Part of a small language model's weights.
Size: width 320, 10.4M parameters.
Architecture: LayerNorm before each block, no biases in attention or MLP.
Training: a variant of SOAP for these matrices, 2860 steps.
Each number is 128 + 24 x the weight over its row's rms, rounded and kept within 0 to 255. Layers, rows and columns count from 0. Numbers have three digits each. The size before them is the row's rms in percent of the matrix's.

# layer 3 attention query, 320x320, rms 0.129, rows 32-63, columns 256-319
102:148092117103089087111121153128144092112168144113172107137183098119108104135117111154143143120098150151160142123092110153142094098148109103151170136133073154130155159202138134108114117128134149
095:117104120100091118114151133160102113167122138121126134105111125120120143114185189146128140110138172097149152150153136105119144157135088089113108128091160131108137104156145090122123119140128147
100:161152129139165100136115100118107127128155140107130142138100119131176151120110143136129111087172101124178120159144130124092143148106102147117104139133155083133129102115170097141134143088118168
108:141151106113138102138150112141136139090159127100079152126126136092127128143144107142156115116126170096134103116146129123196189099094121108142147112110141186138153152165160109175135116097104137
098:146139123159147159162118148145124113152153132152119146112155117099101133081080099136164092133086130147152089146138145130111141106125151174161142113117134126064127112159182145109156134134106127
096:089119110142094122157158124150092125096133083101103156120114122168128151092176125110169103149148118189088120174088101142143134115112113137090109171175146173108109094145072131150135138130121114
098:101099113122141138104131106150119174132114147113170101138097129090114118101126126135149136098122130130104112166134148126090142108177148157130115142122122130115149173131098131128104137100106146
099:108095122137116102128121144136106151114146174094159173133145118140146125166147157100151146176090166119126176077145170112102119159120149142167123096170103094119127087084121091153121137090118139
090:167138114104140165158150120127121137105083138145147147144165145110159145150097150127118140129156136164097113120133151146157088143175110117148126137094133169109169132127166170100140135137135110
098:127154132143135108157153169119182099155139127108128143125148059117134137170125125107105138139110165125104168109088111144100127097093115161124126108152139136150088120144117168137089127134116121
098:095130113111129100062149137097125069102143115129142173106162140124169127113133161136142127126086142170136115106118189147134117120100122124110079120094129130110152118118155126139153152150125165
095:125112109111163127141101092116121100165139147128099132161103090120171106135119174115132134118106181089132128117116096158140131109159103174141129133109104122099164090109124117144125095157073157
095:119141138103161110115165148150116130136133112081121068166157090150153128146189126107109106128143133116158128130122130140098132103114108113126094123151142139117139104145113162144153142102073113
096:128170134108155163144138087124140145146108087153172130124093120133171139090157180145120120121151167147078151118105126126133124137126088136089164116123133141114142167107110125116135129182155144
095:133141119110109134171122153118106104109100133136149113103125108137143140151135147088111160163101123145130175130155093187114166171149139126123142136104082132155124125162145125101108147118151163
095:101141120076151163149166134134133109101110173135148128142137138110139101125133092159164118176130103138132118132134141088113123169121167132100106142103146168135163128095166126125116102146124130
100:146187082124134111162148079122146139113122156161144151107133130156154096164153139171123089129137137053116143126116135131151133166169103143128162138155112127108073120145117130146129133135104158
095:140122156093118155169098116113170126125108130111113152150130097145126120129178106108133101128151097146130139109096141113113102118077177143151100106118139125130161103176132160158131131134105149
095:129148105141153123075121140132090108137160121138112101170071095158157081171128101125158094118166128129138154124123144157161111117093110119127126113118125137125135108121119124125189095115131112
107:096168091107138160116127148133117127159083090101142137119114137081105129120147111142180107144139117169141145111168146127161124151158148116130150146107158114135137127093088115144101174114125131
095:123129117171138147132117098115132098153121120154155133150145122118143143140123093091111081108150124160121155154150127205110098136118093114142120115130136186132132127117137089096138113157127128
100:141145135146129165158150139114170173137132066128156135104124151087123140124073115119171124181163129102145098118156148141082140142138114154120139143040152120109121116104094150107142124122137124
099:112156143133065095117133116152119110151113159151137116162098142082130119153107168122121141133077088121098133114099126108123085167114119104118089128118124157057149134121139124134161116141138146
095:136117136193155114126111161112160105122114118120127139109130099071132088139099113142127136114137112121130118111103100060119145119125140134132122154163121080114148142115153183106108164135152128
104:170112145101130123099142096124157134128127144072112136132129167109101156119093169178126148184189139136127153081184099166123155112103171146165104102114123141100140117094152126125125100133149136
102:113130158126112129138093124085072143132104128143131140134107135068086157107153164139118148153112111111127121108152142100127109160102158165105149139142121108098123170087108088106103118119122151
094:135144127113156127188118128116116094146112151100122112151112156111154132144138130155159161130142106122160132127160124113155094099100114137138137108124115145151124124141094119149136157136126116
099:183108128115121141115101113113147121096144144069149143119117097121109145120095128147132122108100123117099111170153116136123153148120153129133163079166159119149122157153139094129144065154071122
102:183134168110093164123129125111119158127133132117108153116102172087152075095110114136127166110109093142155118082128151144124181155140121129103157135073126133091153117108096160100141151127113115
096:111117134133118118153127131152104131093084157113092147143162103153138121134103127184109084140121154156135161149154119083132077112142086164108134105130127088134143123129138139114122173138100144
102:094151119124116111136104132130128149149134160114157138132130149174147124160091091140112151039155098121171126135157088132142120177105138138120132123091091148128117152127122129146119121115170114
094:124126143124127148124158150169106148125168130104193151117133168135102119087162091071133113078110150137114138131133084120180113133081094139154106119061126110195156170151115144136136131176122120
# layer 3 attention key, 320x320, rms 0.125, rows 32-63, columns 256-319
094:099151147124146145160125114150131110125143093156132152123163167134140104122111106110081129114155130147174209157118104145090127130104122142132172116142136136084105119103110154134090114110152115
096:099115113118120179150130117122122110145113122104086165139111146120111165083087162131139183125117144105072139108145154151121111145132146085120170128152127144129106152105137086078147158147118166
105:119135109162091153145142110136152130122126103102116107111133088107112121132137114159111106127137127116135108145116129116115102159129094094134136139128155129132124135108127097135094132166103125
098:121170116140183120135123127135125114102154127124121141124146112113111115167148075117143124190127140098164146144136117130168145122114124113129127121090080182161121120140142170133108109151144145
098:123120107115149098141141100116116125147130114171146154162093112165144129069096111115158071114137152123139108162119094111127129129119141122104119157124117175101139114119129146131099102139125112
097:156134098127132131154126103165136096124118134145124109130072113134158149120169143152113049126081165124103126137110188101157097138102115188085120128135110098185123147136121137112142111167146125
105:120165191147115121147145060129113118149089084121144112132149126150114121112129133134138093185071112136125145165157114132095142133168117111120102159161150104101112102120112146145145121113129137
099:054104119099147109146147113117098158115122162128113148098105135123109109121124170126119120139152134128147145119113130116146120163142132115092096121100106103129165139119117151109071111092149176
096:129112095109133175130138110139108113091128137141125095145150085191084119140156106140110178122141112167082121154120116132132107118180089168132090129109131131108207143134169123129115100151078107
097:122147152109106108129114166159150135151155148115146151116116113143142134102112089120076122123104139131167133118105105138106108125077134116147144167072108140149181117151095126157138134101109165
102:107103068128137135084119154143132111168130142113132143130110145108126126094155159115086133109151122130120131126158130127119110082102079098128148072107139112132139177115178153109163151132113159
094:089123161147156132135117130088155090125125129095136138143082132149159100159112140132110134128173109120150152118144131152128093128146101121098103092108112112120149108127125102131135121171165138
097:119159111123160149137149130157097160135067111162103107127136137165130158120127135098170116115122121100120119099122140142131121124083127116138125154132110133164102144113088134131144136103119096
097:087153111136116139146119084146151151125127110148128135128051118144155140148153120169112185125123178165147124123144164162127141137103134179127157116136137127143136124139153103125101097148140142
100:122122099101134152110081109122086128098094123090142142101137109158129139154153153123079062120134134091142143160161118142127133142111105129169155113122113152113140073130176109136111137112116148
096:139180135099118122154128147112076088087146197108105106126072145146099135135108124132125154119122151141131137133117148130112159138130133114104103154156119141153101154127163102155119130120149125
102:115099186134132132136155085120135151131131115124099124124098135135133144128119110073110104153137083147130142118106147165140140180123143083122176115091107145128110125119121169115156119103114182
100:095142122186124138148097100153185095139163142116108159126113081169119124064101137138103126125087133144138113102084118147132090141126178113097100156088122092120143106132115130118113117103114111
097:164102116121126121096170165181119110096122145130148107139091136106155094111094133157116129142126116160193116079122114113149099098136135152129132141147101100127105135134150173138134108143137086
104:105119119139119140140133093158122079120162128109104114120145089132142127096082166135147156165099136150127160082083115120116164100146115103149138079119130123159128131130083139168180158145115142
103:121140171168150114130131129133150146151138104124147117144126131138125156128083107153119124146146133130102131119111101134116107156136103181142133134095123160170065147160127135114108115110106125
099:143149104138140169104088157103136145064125148159156110129129107135096132154159164119179106134102110071163113116140135156165151144128124118155133159115179098100153090115114111125114108128114125
101:109105121119101113117109092124117122136120131138206145124114132161111126154130093148108153133092145112152130127142100155112149130142158130125160132108106100132091123143102145100107099102183140
099:106112114142186141086128119164149153142119113151091147141107125138142150152185113121112118112136147090091074096108136117139118118114144091140166177123132101147152062109137146108083139121182125
101:182101138144094139131157098103128102144121110098131120128122090075112131084156108125136133142105132085103127140154098095160117102113140140164123078108184156101106104073138119092160102134103134
099:125119118136131147135102141128151123142114120122155146120141075106132125119152165112106125155109126115149175091155150150122108131122112150080105116153122125160105109128119129113104149141122139
101:133096164123132136117111106122092117121088150103133128149124121088147110129118125106155151150122102118073161148131102094176127116062166148120111118096153143113117112150101089167142097112114110
103:110134086081107169135107138121147099176090096095130090122117130154120118195118093101153142117181142129153145169137133125082168123135143116102169125140128116118137120100141096120118159132123113
105:095151153118163130132124134147120138125140152153094126140130125105112123141094095145128124125138119097148184139112119130123154110145088147106119098118097111122134158113082115090089147117099107
100:140126125130125117154089159110152136161142060121127162151116147088121172140136131171169094129132142191130103144090130124146094105169105156117118103095137094104110123103122115114137151107133121
105:111156125114124125177156153119138172134114113176120151144131123103154130074124115126121152155139162147108104126111138143132104133136141119075142102101109108142117138124093108111113144140103101
100:132119126132139130135171144111161131092110172166144157123132110151124120103182151079114133065152134107138091158102128123129139126110154104128147108130141085126113117132121124134094137131094103
# layer 3 attention value, 320x320, rms 0.107, rows 0-17, columns 256-319
095:124160110112145115165119107105167121098162155133156116126100118152188142144123091127133137134117106151180131167130118117123123111116122118101153153116156125124134107170119177136145103145127143
101:135098144086133118157142159152145135110130119152100140114145141131123125102128120137120125149098153136102089116142115112135111103162117098144126156149150171143098159130111120128091144107121104
107:112146122129107105094099118139114098115127080150135149110112124156113126115112140180107146144133168164153109167136123171099174131123134140152143114083109100136131116127118137116129128112138144
105:119085121143124118099137167137111150120153128116098108135133111106090156102152137173139152131165131145131139139154103165134096120128134125110124107118122085130140096128115108099095104161136096
092:133106147177138131162174111095117218133137145140109126131132119155130145117132123177123144144142109169126178124113118096177144087136106136136117124124117098133119158164137165175149143103127144
095:147127081110112141080092131114162130156130112125098116152143143132086106146138116090117120094156159109152083111121186096138141143135083137084139161092115127151152170106118130115103104148131166
095:130099118107120172139127132149113139115113125120124103090157083112155112157122101146113167110188090201120122136149145146104139151115086145160150122137126137138161138126101115141123139132098135
093:122122126134095109134156132106082128109132108110114160116131084143111110146131151176102130168097101145149120128121112152120145158113112100141069143117137136124138154137141114121123123163089136
099:113120148083114129108120150116104123116103084126154097091142099105092142149146125143118123109141129146160121082135151146159128135115136095128127108075129091130101118090102093105152106140118114
098:134097142114170088105151129137098177127155112143126130115144126135098142132089141115092122132113084119137130115166089080107125122109135149102188122127085099092137117141123118173163115120161084
097:126179098164115137129125091123110133195116092135172133139104118173118133101109125104124107124127141094137134164126118131094133207116137098134132143141155115181122102105098121133142100129104143
094:133106106119148172164153137125101099137137171112080188104096074155116102145136114101155144134141137120118151142146158106139131167151112144093145117113146120131094130152089107120160096119111109
093:113154134117111145133146161136081119136106149126108129124154143070101146172122136122136133131101131115149094123133168134130178096156145155116135130129171107119112134153108147072168096098095129
098:135135128136112121146177149145076142148082070136161148123137078114170091114137153113142123152105115149167137122095099127148122108089143129110129139174131140155124145171128131096106095172121108
093:153119104167102164129112153121147166126125162114110122142143106146122125157098099099139130129126176141112094102114138139120124120114083098138121100109153143131161110147147105149131148195144136
096:130111124100156116159166054122142162136119130131117151181176092146127128162125155125124121142120144128117154108107147129125089106124176088165138130164111125136108184131149112149132108098114142
093:146114134128144114143133144160095141122167139127131134149102137116121134142105131137149129110068117127132127134154151074124125130120145114118106168162172160137159065114152141155162123163115050
099:082111127117136108127166137145163108113142117162117149155106174126124119111078151116088119100119133162085101097127130124130168119133107118165139119116163160178140144089100142121109140144186131
# layer 3 attention output (transposed), 320x320, rms 0.0919, rows 0-17, columns 256-319
095:116108105140109121130112138135085147153128112088090139124162123123073146128125122123112149113097126118125136115141137108132156139124137110122104127155110107139090154096142117121099158123112130
099:121129114100148137164135106096132145114086136102148111119135128070114092168107133087095142162172124136136166115127130113120105131141149161133150135119131082166122124112118175152152100150095182
101:150129129124161158139154143170165135123130157124120100148136137098129093130114131131119090125114073126091108126084124088128122100093106143120101133136137128112128121118119157121126060154117117
094:125138155154127109158115092135141159131105144127130159131151141142169115099142132118150151087131106093133125126140153118173106131175064142143151168112151150118109117135098116111163155123091125
094:149153147136080135096139148108115079143147173138151134128103145139147112115131147084149136112150179121116116107150102138115102133121093115167166165130167138154168134126099139095098100168164115
092:108120166120134165144110123141100138079169125115140101090133157166122112126143179143095145166150134166108153121121109128153097120149129122129146131162115095144121071134185139124178135125137106
098:144121109125152135156149128090161156132139147136123129182127162137097142139150141120131116127112119098157121116127105117153144147141099114104158088125145139084092143168107208086144145112133162
096:105126143116094121133159118164133153105117155166140123132122182107113133135138094094151086117146145119125121142144083110121164097138138124105085127146096109111122116127101169092101065131133110
095:157115117147133127113150105132138141107166122160128123176088123118189118141103127141147110120129125124122123181119166093143167135157134140119091132153183178122146121153147103130113134100113108
097:131119103172117102104122115093172108141107159195155095156086123111126103110163112129151151150149148187109106106117162119130134131156135099130061147145176129150146152098093149105146115128108143
101:100111136089130115131105144128155148106160113100114156148120161081141135160159127115150172141140141170137095043150119093130152095172138122097122093120131116120113150159162150130119105147161140
096:156097113120137121111105166143134123115111118133161093177180150138114143101175113139085157139133129122154141113127119120131171102133099110139139136141153138110088092114163156088136131092119108
093:134136145157145093130112106124140127133143154144107141134110111159136106125123126166142145135158168101126154112115102098148085154103125122155110121108103155148126146122184083179145093120161123
097:100116154092132110114110148123160140110125123127083138155155166164128140141094100123111117099126114123163123124144148136152123098099128167145121084081129135102122103133128159154127150127107106
097:111093128101146134113195088133091098108127115125154108149130121144164138098151146123124134148075112130095162141111070129146135139088124098142164070151123118141158154133128130066125130075098085
096:126120135145080155124136164118092144164116123085134108088116156093129104120125124131153081135153135107129104121165120106141122124137155147117163110092190109146124076106131142165140195144158108
097:131171126116140167134087147091184132127129126137152120142162118122137102095144123105105123138197175125124133104087130183094131138121081149134152105147102101132099169145152082100113115133120168
099:126119128170151136153110161108097123110133134091114088172122109081157111108147090112094134127086097104168135144135101107099114108160194151095137115142114110085147118113139094117125090098140099